Weights of a small GPT-style language model, trained from scratch on English Wikipedia.
Size: 10 layers, MLP 256 GeGLU, vocabulary 1248, 1.23M parameters.
Architecture: LayerNorm before and after each block, rotary positions, capped logits.
Training: a variant of Adam for these matrices, 113M tokens, 6879 steps.
Each number is 500 + 25 x the weight over its row's rms, rounded and kept within 0 to 999. Layers, rows and columns count from 0. Numbers have three digits each. The size before them is the row's rms in percent of the matrix's.

# layer 4 attention key, 96x96, rms 0.135, rows 0-95, columns 0-95
082:512519475508483513482482497497501511567477546559502498504503505507468465504511525536469489479506487525482493518490498518510505507464500479525512439501500512449485527519525503481480471510523455497477514500503503516497555525523514469521499542472467524528490528445447519508465533510487529462
088:484519491463511484479478521475496518510486493439483494523504550505487534477538520528520526533501515538478525492502496494513517514501495506491512519504502489492491520461515516469550480523494485444473525475558482562494529486477507482464445525499491473534504460528504521503534462499472466519
065:558476504494546496471514483451492543448526460496468521562510487442526489496491491514511481506524469496494545498478512525519515504510497507491515448471471518530535498477451479501496505522495497490523488494481529475467519508476511486486494523508476460497541457510506536508501463517487476479
098:450511537513501461536485492509488545538533452519508514488498465503522482532471480481484496491478488467564506504466492510472483483532512490477505519530503524578527486497497461524471519470475524474523493503486491485494465510496491537474521508556512514468492486494484475507500481534536494531
078:502503504532509518501504535472490510504489441483497483495529503516500493543523466498492504467491483456485504510498486495492491485558480504496475515464459505568524506500440468520519543500473470518522472487485511491491471551530515490473517523556513506492510465507496478455480448530527484519
092:452479524501491483546502493519526497522531469505539525412490488512490484533480508467483534517495489508547473517514508496455473470513515491487468512570505505537512481519491510513467516500472535513507471497483474477497516509479490548466495490524518518476474461517488470475488506494514511546
107:516476475465490545478499492484475491492472519507481466554525532514501528494502510545502496507525514519449524483474487486541521534504467500548487511470489521414457524499490516502496482506521439467508515477518514533508472534506499478525478510449498508519518511487489525526531517510490499472
083:513486497485505541511533512457454487491481490511464507546512506471502502526523460485519484480505539464436529473504481505525500538547521533511477501463479512467493469495452493482529500515488439503446485474530524514511489487544510518514490518512490478553508526527506496507489518497477482477
107:455493518485524511540532497494532475532526486507497466444496507513492497504493502468518468509537482482541469479466502493485471503474535513460476496519481471499483487528524517487431498513488527475541511503506478504539473531505485574480529513483532513513495446543488526499477480519505498508
087:490515483521531473489543518518512508469506522519544464484516497458498506492513481470518515519526479500491481524547498489499456473526496486498466493493523506482484512521470498484529495514533455488537532509454546447474506550493501487557534495472502531515495494485474529505453497464483544534
112:482479499512513443480501482523529527485501493488532499471464474499513469478501478516505494479463483513545522501493507506467492475481501467515490526541507477529522500537497499503483531521508523527471536522451525466455473499493494497487536472540539524451485513462454510518458503506544541538
076:471464504517457503506498482508528496542520487498493518471523494511521532489505538543550544499493493475530504503457495501478528505451510481483493477504494488555500487502525529509489536546525538456488537482458521467504499517475510533534476496526543512482543481500500506495516477486442507533
092:503557501476506506519494533492457476503505487496464509542491493480493498538477481520481508531503532532489489469510519482497492527535523548474544528516491486479523517438471488533478502466451482504485494506527452538523488444515529509488482527507472501519515496519523492471553525502490484460
115:506488509493492454485489515518536524516521470518517458512475487569473479507529497517508503494511496466470474521512483474490521501437491500546457532528505498518495515519492486507496490529541509481456527516485498506463499486470476486490505490520547553530496517472452507483486471498566518529
106:540561457510517500521484494495436512500513482531448511530507488477501516514506477504475541495490481497502503498532488510520465528540517533509503518465487499488474545455500501493495457499486473475498483525500463571508484483499499480513511532495453484510457464488511478495523540455482503481
115:496486502528466479486499509454526543498508486479531499519483486530482495487510507541483518507483509475526506503530488529470544492475491469546488488520507531501518480496492507561510499531504503569429478459492477475474529513453471482489475511480522532481477537464480496493487491506536509542
117:493480524533493524527453465497521512506529489513549466493530465513451529479499512468469467496493494466526480501505535488483532458469487477484519497550536513507487489505514467518511487521509513480505480446473454470517501522527528483516504470512514549442485513501452514520483518490520494529
105:514487535525477521494509475506554464495489494457560506462487487564473471492484486489504467472493498458486478503484492499498540476475517477552484540545512543511538466507512516534515506469519516466517498517484478497499514512493484500474490473512505535469518556523449518495519496478498509509
129:493505502515482481468504537498481472512490503422487508510482498525527513481532501507489535489563476479499467509503469502538470485467488511489468457494484462488529484509478503498485513459487502475474526528505532501468461527518488516499558487529533516435534495563501505489498485507482505525
099:513436475526490457493489500500501524496457514488530505536481524522505469478492477541509460505455523486526470488506498540463550493483500480526493525527502467488524514547511531500539501490496452536476489500466479475491525486481490503497507510441518513466500531461544529464482511512495519516
115:525492465468491507496492481494479489487506499495481534519479491509468518522492464529463482518478540477503492488505512457506467502490456491496537464511476525501486521534481533525509487552453545510482469452546484512492520510482447533480477473532524513518479520496510500545524532453538515473
114:479562522502529497471463490497568518469547493495522516492505513452479516496496508527504561504536498489503508525470510510506484467494530499519498482522483463480507544430524532524487477489462504534493512494501455483523507504510542486503530501508517482443480519517512478509502513520473504466
118:493510501490476504495477566502445480506451467501534512482447474550496501468527516473503527484501481504522511511497510446544554483458517519493487455500479496488508538464505475505499491525457530505514531444483503485482492498496501507484493469502500496507484526508465521515514543550513516488
117:505502476476466514542506531463470501550458490518462501521467488476489524521507503529501496468509521505483510536453534516540579508483485509533464510517517521492524502489474474525470534511514506527475512495514520533470516501520511536496500505469525450468488494467489489472505528451508493466
116:499561514519492533493543481479481513527486462476481492506526525474457537446535507473486507491515498518511511524510497512479494483496451490522495478518509484524484497509485471498474563520554490497527536466495541509506508501501478519455493494506495518452509462450506509546500519549471504521
115:466534496482525541510524524482518495554536492515507478490504523483514480501487506466497522488494511528470495496511497493467512510523513507525504516507480465501498524500470468512543460516505531462499441464537483531523518479483466534503524509524483502494503482479536469412548451497508516519
126:523507491474539526536498484500498473506533515491478535547494521482475504542494465526475478527463504541492519514488495463478534506530498487469471518527478481492472467470526475479510510482509494453543483471500495489513510489517481486515504489519495484467522535614521505501520509484507501518
105:508496480511467526510525515511470508504507537499502498526471485502524505513519520543531499493497556516484500502499485504603499515486487498509480493489509517507486491495489502402487462515473501524468561467511531500487521544486501494510511491500502489478496508475459505522548489476527531478
113:500528528482504506528501481526527489493524487525472559455500532501558495516479539431472491528514496522503524485505490484458483497526495509445496502493486511503469473471501532454516504555498483547527514519492498519541516494504491458518531472543511497545505489510532483492484496525483486480
115:476489501481547522525469488511489483485510521498511515466530526468484474536472513523481476482541478501478524510486509511461488530511496500491461442482541528513461543507497477529512457531476504532485513492541495479534463479519502521536496469480524470559514516553523481511493483495517468505
121:507452507476516501485494477475534487473532516491505490501507511501488516471500538509492480507479530469489518478496480566473509471511471484470488548520490514473478496522521498477539492453523468538498461480498535485529480536532502477525510518510469536446518497485546526502500499563548495523
117:483539523498517469450448483550467528544496514470518484527464495526445494455528489529516487478470501464489495500502520465526480524486491508513489471513486490508520503556531495477490517512505473539528508496494570505508502500489513513527493511467464511478506506506516512441474499515516472525
103:525484549468424530493470507490500499532522512533506471492480463484466520481492489489457468524517495460517500470464500515505483460524508494450524509524525564471482471514480498529483538496488537508516509460492512476519501538535500467525497479498503533521526517502478499504496514518543476489
091:505520451533511473515481500473465509498495468539474538500538495499508521532501506506511531496499511510490557479496518501493527508515463556479463541534465473534452546497474505519502490507512483510485523488463564502504479523486473544516491534494474502496469487490521513486449548503526499508
093:478489497493498523482472531542474505457528532448498483535502515491529491485474485508520490465477448520516463532530476461527523513507491465563505498462483507466527514473506524507530469483499486482519466519509444519471503444489476497461497486502512495504501495510492489504527454478480546503
090:480501542511481519475479518502543487528477505518495473495477463478455463511497500508506462539513488446496490455483487510465477453487531487477504496527494506488526470512528483527485539506507563538493502495523470469518540512569510461493485491489538523500509536498472488480531474515519495495
079:517494474512552457512562471477495546493480447501486540494520494547497533528467544518515541491516540509485495509484544523495498514491487530504458496518519464515470526519478515489512510529502501506475532515511490502491468534502507498514494536503480468484479469481490494513439515512488443518
093:483520459496532502523530521508440532443540508476493503517547529514501508482511514521503529457491513517505505512535505498539514547531463482526509491477495477480459527505484504461497448523522502510524507534479531505467464472439473533500507515494483472503480462487500502531511510474482520503
087:485504489505529471500505454513474539439497467500469508482554511506515523493481520497508523469499516518503502524531534480528500537536474497506491488483503479502469535483450496487528472531509501503505492518471483540469427495435461522516503511480462462520504474519487495528472508476476517513
082:506502489453482502514461491529547505499523494545505486510509536481480502497529496527502472569453478520479447515493470470502499498500499472520481481538512480495542457472485532480499541505501489504511478480467504454501521518551500516490464455504531510513538516511524474514519465471455511504
089:518510511484565481520462480497496491497492477512495497492539483512511539513477503556460523488510518492450523546510508501531471538537486534510512455478521475522501484478501531465523479512510497507521475491501532538457538557514503508487480504494502476442488464496524514530493481520464465497
097:508482550504457502468485508501519500520488487522555477491449496497506476472492472483493464530475542452534487484464462487487534451486555453495495525531509515508545514485513480513484532482479490546486509482532499495492524505529493506480532464512550504510529544499515493500488495526532499503
105:513492447511516506463519493487484505483507534463545462530457467471501470451506482502526503488472572493531500481514504510534519532482483481495477505476492447523497519534534509476546463517522498482525500510510495494513526491462495509509518540521484456485507484518510522491545478460513476477
090:520483528483465510546473507563436466455518530477478494531510516487531503495473518489488517484491515512496521508528507497513503516494487497533547506526514511487437573479460524496476504490475506523495468518505524549486502490473484477523504513515478452477455515510529474500480506478505513492
069:488492511532501520493501483481480508488474498509455539542527495483489521515491511485496566497515503492483519479523574499517495523529437555513521507479452462481473527483503507506509505510524532478552491471500520527495483493492462474498512494465464483502472462541497527509469531531503498469
124:560471514467505513509477487511521460536500503516493488504440473533500488496504488541475468546522487438476496516461461488491491467480493502481507481516522515509526464490500522525467541506487510507473552479534491460508533553542537468519492486529520502494529536503491483509502487492498487492
075:489523508483534520489529483507568476546490502539533533508446534479530478492516484470523482498499513507515472470499502508498499441491486480469451483512544506525508482521502462481484536505504462520465525461530480441503498486505508506495486472535545485492524518500530499486538473508493515517
135:473524445504517494496533492481452516471497494514493503502552531510526513491488497488503539470481512546493531510515527519491504562520476538513510531460474467494474544479460519469495468516516496496517464507501519538464505481453458537492505535465453489482476472491507493533494494504496506480
086:490531527492458562474496541528510502496469473506518487508467517527488472510478489492554506492515512459490480518505488458510487484539499526525507509556485556528544523484501472532486471491469514465497521453518479505494466484521467531492513499512483514507520542523454509516518474542498514518
135:490536464494549512498519484521454540479522492538497507474499502525532484484507497481524544493514511516487538485511527485541471532527499522527499535455474486486499503490478466448537469550554481480537495511489517505494449490504483528523498474486447498497470457513495479492493498488468515477
124:550519479478489489471512495481506556485478474541463493513495506532487515480488518517512538499463495487512517499507544526491492499533484498506524552454494473479476537484516520476539495493521447510516485507549485491488511525537469447538461537525460466490503463483482496517525525520522497505
086:492493541512481491477448496528587511505493522513552520528466493551499512454524539483474522501478476493493474477486514502509522494530524475463533500468520498485475504532488524494489509539478480530520499534473505508553516529482521505498520469468510544482489473517484512474515494509514465481
110:530535501486496512497517499457494447480495471506451482542522507491537468487497484492480545509484522548479515505489515529503512526483489557499501539497457504509510495495457512479482521474490519474529459514463522537489523464483491506504529512496493512456503531502432521499542476487501474456
099:528490499508510483452460497480498510527462486528535463505488475527466512474503474507487485523494475511523484525484508503491532495502529476495528536517506513499493515483509473567506506527473523533536496437516502431509513528531487480497485455446522479546506515510535489488490542501489468471
105:451472533485511438484509490512517515490514510514519443488501492524497515484516491500521480498491490529498521466502495510500487498519498491487550506495520471510502459519536514449486518511498526496499514520567462468503535547525523504498492465526541483574479465462501495540476503511465497525
100:540518492504555486471528509523473503478482466451487493467534509549500482488525509483498524479483486504520522512520515462535514501471484494504498509501494457494533497529554540503523499478488474498507477507503521515457435472449467518481555492497494489463491481523476524492477503464496514547
111:507533525494507496487486533511498449508483507509478497544518511462504504481481509526525503523496554506498510504485504488603478495471506527528521444535486524509504494471485528473488500498461559501505507490471508547503498473484484484497542504501513512484518546493502487541520482479458498460
105:495511493447471547501533539520497494468484472491476501482520502454554493477542499510476537504511513528550507476479488498517462492532500494494529454449504486501516511505463543504494525544481486507466457465544531537471479489489472539484495470480498503528490493522509478531502511524498500487
102:496515471498537471509511491506505505487535478522472527524493507460500457475462494571491516479539540528481461519521513476471474496496458471542454457499493512476508521530450529524485491486516471488495481543470524529506506489498497550497511467502473500525500480509479510503536494457483528481
098:497525496502506467487475522503457509476489454476482517459478478527535527498503517472483539512470527526514516563545483451509549481485509504488464476465502530510497446486478504489536479509511473494510522534457492496489495532531515519527462533490507511524520505528514498532499505505468554481
102:503476460488503426495507456470539517532503467496448494480527503498509486516514526496454556507500455467486480514494534489507521475467524478483491520450542489492510497497501493516499518495464466531505520485506509475505489553478499478550482513461514471468531496509516466516503537501511472500
102:526501538533540496507488475535541466495483522508533503509492531523537504521449488493451478550487503490492513450508455533495488490522507462453555512496525521534496438513508487508502528451514504488494489510501495488498528523480487486499466504492478481489505491561523524478492524463501525498
110:502527477528482505491524497557495501462508509536507487500505492481511481468516476455527505509523554520523482511510513471555512506486489534533443521480451498492523506508509515477506509506493506526513461510471455531474477471518479531459533529462483481516502506450512500498461488494441486472
098:490529497531530508429495566484498485503489515473475469505470501488456464504518489540478471471451524543557502490489514454526515512528524505531524511498506485509522501527475489525533526485500502501484492558497512488451495470473479526469495516495480480482490520494513504488498481519452497533
063:492559485447483512498483502491536481486482525502517510482499455480478522500512509483479467502487440538514466524480509480483507447506505495489525479520509536520499499504509535494483517471443526478503480495522459478540453508479494490511523528459499555527526505526534519449517504498521480527
104:459511529461460529516530480525544465526513511519493489496505479516463504495488477494490484512483481482562466470487456503521484450496535466503481512511520525497503463475505450517495526498479533509499492471532476519513521523487515501467518485536557470490522520526531535503528469480503455486
086:457511542488483528508494505474526500494510532501462500499491496482427467482493473513509468518477502480529466473487508501512500475468498468477487496538489515522495471508543461532507543515468540540488498473533509522495533532475517512470516482513528540524528531521531544503528468524530465490
076:474482540475484537456518522489503485489503503485469495496520478493509469509522484493478489488452524485490449470483464498529519458505525495507508534502508524505537460502457483510476532490466500481539519487485486509481480528531497503472536452507546535509576532500505496524532535502500454494
074:493520459503530474528512472485522510512500525469495477526541477511548506485499539480515492546526460538504494525545528510509467525493472509502445507512529489456490470507529497505529495483503512475490470495552538503483518463510512475485471488435450512515490483520483531491473498536504519523
085:464489510476500513534519504486550492496495518495483497513496491477485483515462490480488457466470507521534493502477478462456494483488509462468513499536500514513482487468524475492502545490463528512504459477479478494498518503456512533449508501505531564484575528495495547487544480510491502530
090:541495428526523514485509500495487524510515501499518513493510506478533486486510528497509527508535489488464555488526528478498490551507483527525474509479529469481487531506504526476486458520557489498468513527521519498492482487504511501503484518472431437476438464501495479506467497475518516489
085:439519496501534435512482498489518520501465524503481536530496486471470477491522525493513490532483499532484490477492528534535483523530446499515474454531469495531544505489501448506474536493485473492493460468498497486525504468488497537454509479522482504496513513489541515520518484526494456475
076:494493543539483533489470516506519483547498507444510480522485500495509496486502509482538482455485479511536441521494488491488509486488499487481477505531526539534496448530525501530511520447492527506519489469505458517500505513512483483490527481491508525516551521487485509475505464492542545569
097:481524470505541528473471481512473523498521453476495534460471525548496498510520514504540536505512508488507519468493456498534478532515487500544498523459499488519516507488485489480516488495509456486501528503515500496489475513469515527496506507449466417477462496447486503532530492521525470495
107:509501446536520521459480498486476524490488520468542507509523534508508536493502482497521521488526494486473527520548517476504493531504476521519482501462529465463494520505489534482490423526553512505483482508502500531466488493482490522516496534472465479515439450468473492535487503496489515488
076:529547447488521476500526471496466518483513479542494518522508514523538517481502515497514517477528485513472542512502505493524500547511491552504534523462497458476475549502499505481468482500530498500511501512472517534504512479539508478523466542499454511479434466498511508528470529488488491460
097:517494497452510488477526476427535494471497469472467536472553514492511489484450513495550498501481524494501520496496502497504522517502496522517530542470520519497505506489477499522513493549520457485488516500526516480497461499478530537495527544492525506447529458504484488457517475510499450502
089:502511471475494509507505495457514481481498498534470505497495534484475517504485531542490505492481523506458531472481519511489519502552481513508532490518520539528513512473510488503468503517443458534489500458520489485551489492447493508526441485487453504505489499502471463521523549476440505478
071:486472520486471517476469521514578463522508530522507524482509504512500537497514443492508489501517531513511479510495480500492482484477507462497490496515483539526504468514508480496509487491477528505504517480540475487519514520475498463493503490535569529526547555506485543433530466504479490503
138:525549440502518510503509512501448509484470499531487513493529496489486500485482503509490544514513505506471550513518537497515495547527484537518525531456471453494515553490483496475498461527537492493488476533494504517477480495522494501521493514495447458476434466511518472493480510504495517465
089:485458507477502457568473509536492506511494504506504500507449544501535502510476534505484452487459505528500546496469519529479532484473494520464527475549479481458508481528539531495473504489508523512507521489527520487491535493506522481528473484507510497507549523470496504499484522491452539528
121:509523450520556475464493483464466525495497474488491479512529489538485517493513522513466526479519469498478531525494507465487532487518496519502511554472518476472466519536498557492498477522543475499503470525523505524489490491515474490514498511474444492469470450507480459503480528509521541523
130:543534480537527492489477519499483545469485486515496493513479489493501491457498467504491547496483496512464558523496505493484519503509490536524515537463450449465500526513499510465498473527547485499520486544519522503463459474495497504500508503482457501507455452474481480494469537511478529523
088:458507539495475520467465502515546481506542511483502473507483514485495508514484507464477460498476480488506467509479455516478508446508521439509492502502474481476499462493546515488506514470504526484501485480510455513513514537483519505508525502537541514543545517487553543460543486483495507490
098:542554467482508499500484502498493543470498496495471535473496498494500443518484519530507487491499532479480512515487512480471492504543485492489516509504428473453548567438469497483472475499487491498505479497514512517477475526502487483477536504501519492525510481513535550490497503505546484469
089:539541519490486523475517498476490472531539496434505495496513503469516506465471469489531468501506533500481512476489533508485508542499506500516548464459486487493532506448480550465485504499497511495507495495490485529489471476465540465500515527544503547515497508523501460536470458481536501502
089:521471471494482512585535485505512510489511475487522480488540499511510517511489488506548502481508496498500483524531508465496497486470463482489493501516524489489486524503481567515501487499475487446498514425448498526495482482492503468552479497458469523492480488474492462505516498495534463534
087:512490488549518543535490505506509506486483495507479555497509495494498484514520475503509475493458537510511498490544505456532494487490480500479504485477482460464493541499457532516534458542474490457449495489539476524543534491505521491496548484498495497497478517491516581524509475472502499505
096:502482513478541484526499516522540472517482526477504506532503467531463506498528518510486473509489482486506526528454466526485519454487481450506537456572497514457505475494528496483506513478506544502474468475515512484490565509501508488480479467490517527476541521495493526497499512491447518521
089:482539463520528446538522523500514524506447512511528488481504483509513516475492510446482466504512484532494524480486514493493522470499495512483510466488501529497528515488531468501489503486499480530525514485498527446519540498475522518482473430459483498473541461481520491521501514522432476490
084:500508512530519536431531480503536516488463521494461501554528527528505470494453526483517460523484454485470481518504455486516500487515448493514476498490514480523507516503519474516455517492471509484550531487532482493492496527477521519493493473508553517495542479543532477492499507504511507490
093:512496521530480571449479513470507522495521471484483435557478553473432496485475489520497493479468484474514519492528497494489499499492500495516481535479517497479511475506483468479520488494526461515468471516519507526523516566491478504476540517502515503503524517486528535493485468514502513507
093:466501553476518519542505496445486499489524503517482454537454507478510514462501510497486474510502460472487513493489476474495496487520492505464509489505481494473486515473516509480441495503502510510494512500517468545517474519473513502531528525543533515510549579546474517465521490524487483480
097:512453491494516502532495519519496520509487505496522481441500505538496481524532490565475500482517512514524511541489530519511492525479481516545490501534515545470473486510465531514505516494473477465463507492484548501523460483489467448501510534474490538487503445517459493511525454479490494517
100:505463513480516510506499489526510490478481499520491455552492487533514537510539489494499483486502459518494465467508492524523529454494487469483494464516531555527518467511486470489517488439498487512534539492473492471531478463554526491511489477497548537484490510480486527531506540495478496542
093:500484511518529517486559479525513471490515483478503506475494497507520497520519480536478461524492531485506453476503441452501464532504525491503465508494512523546528485488484500530539529481485494495498524474519478512461500457508499557451533518535519492500511526492517511547543454487514497479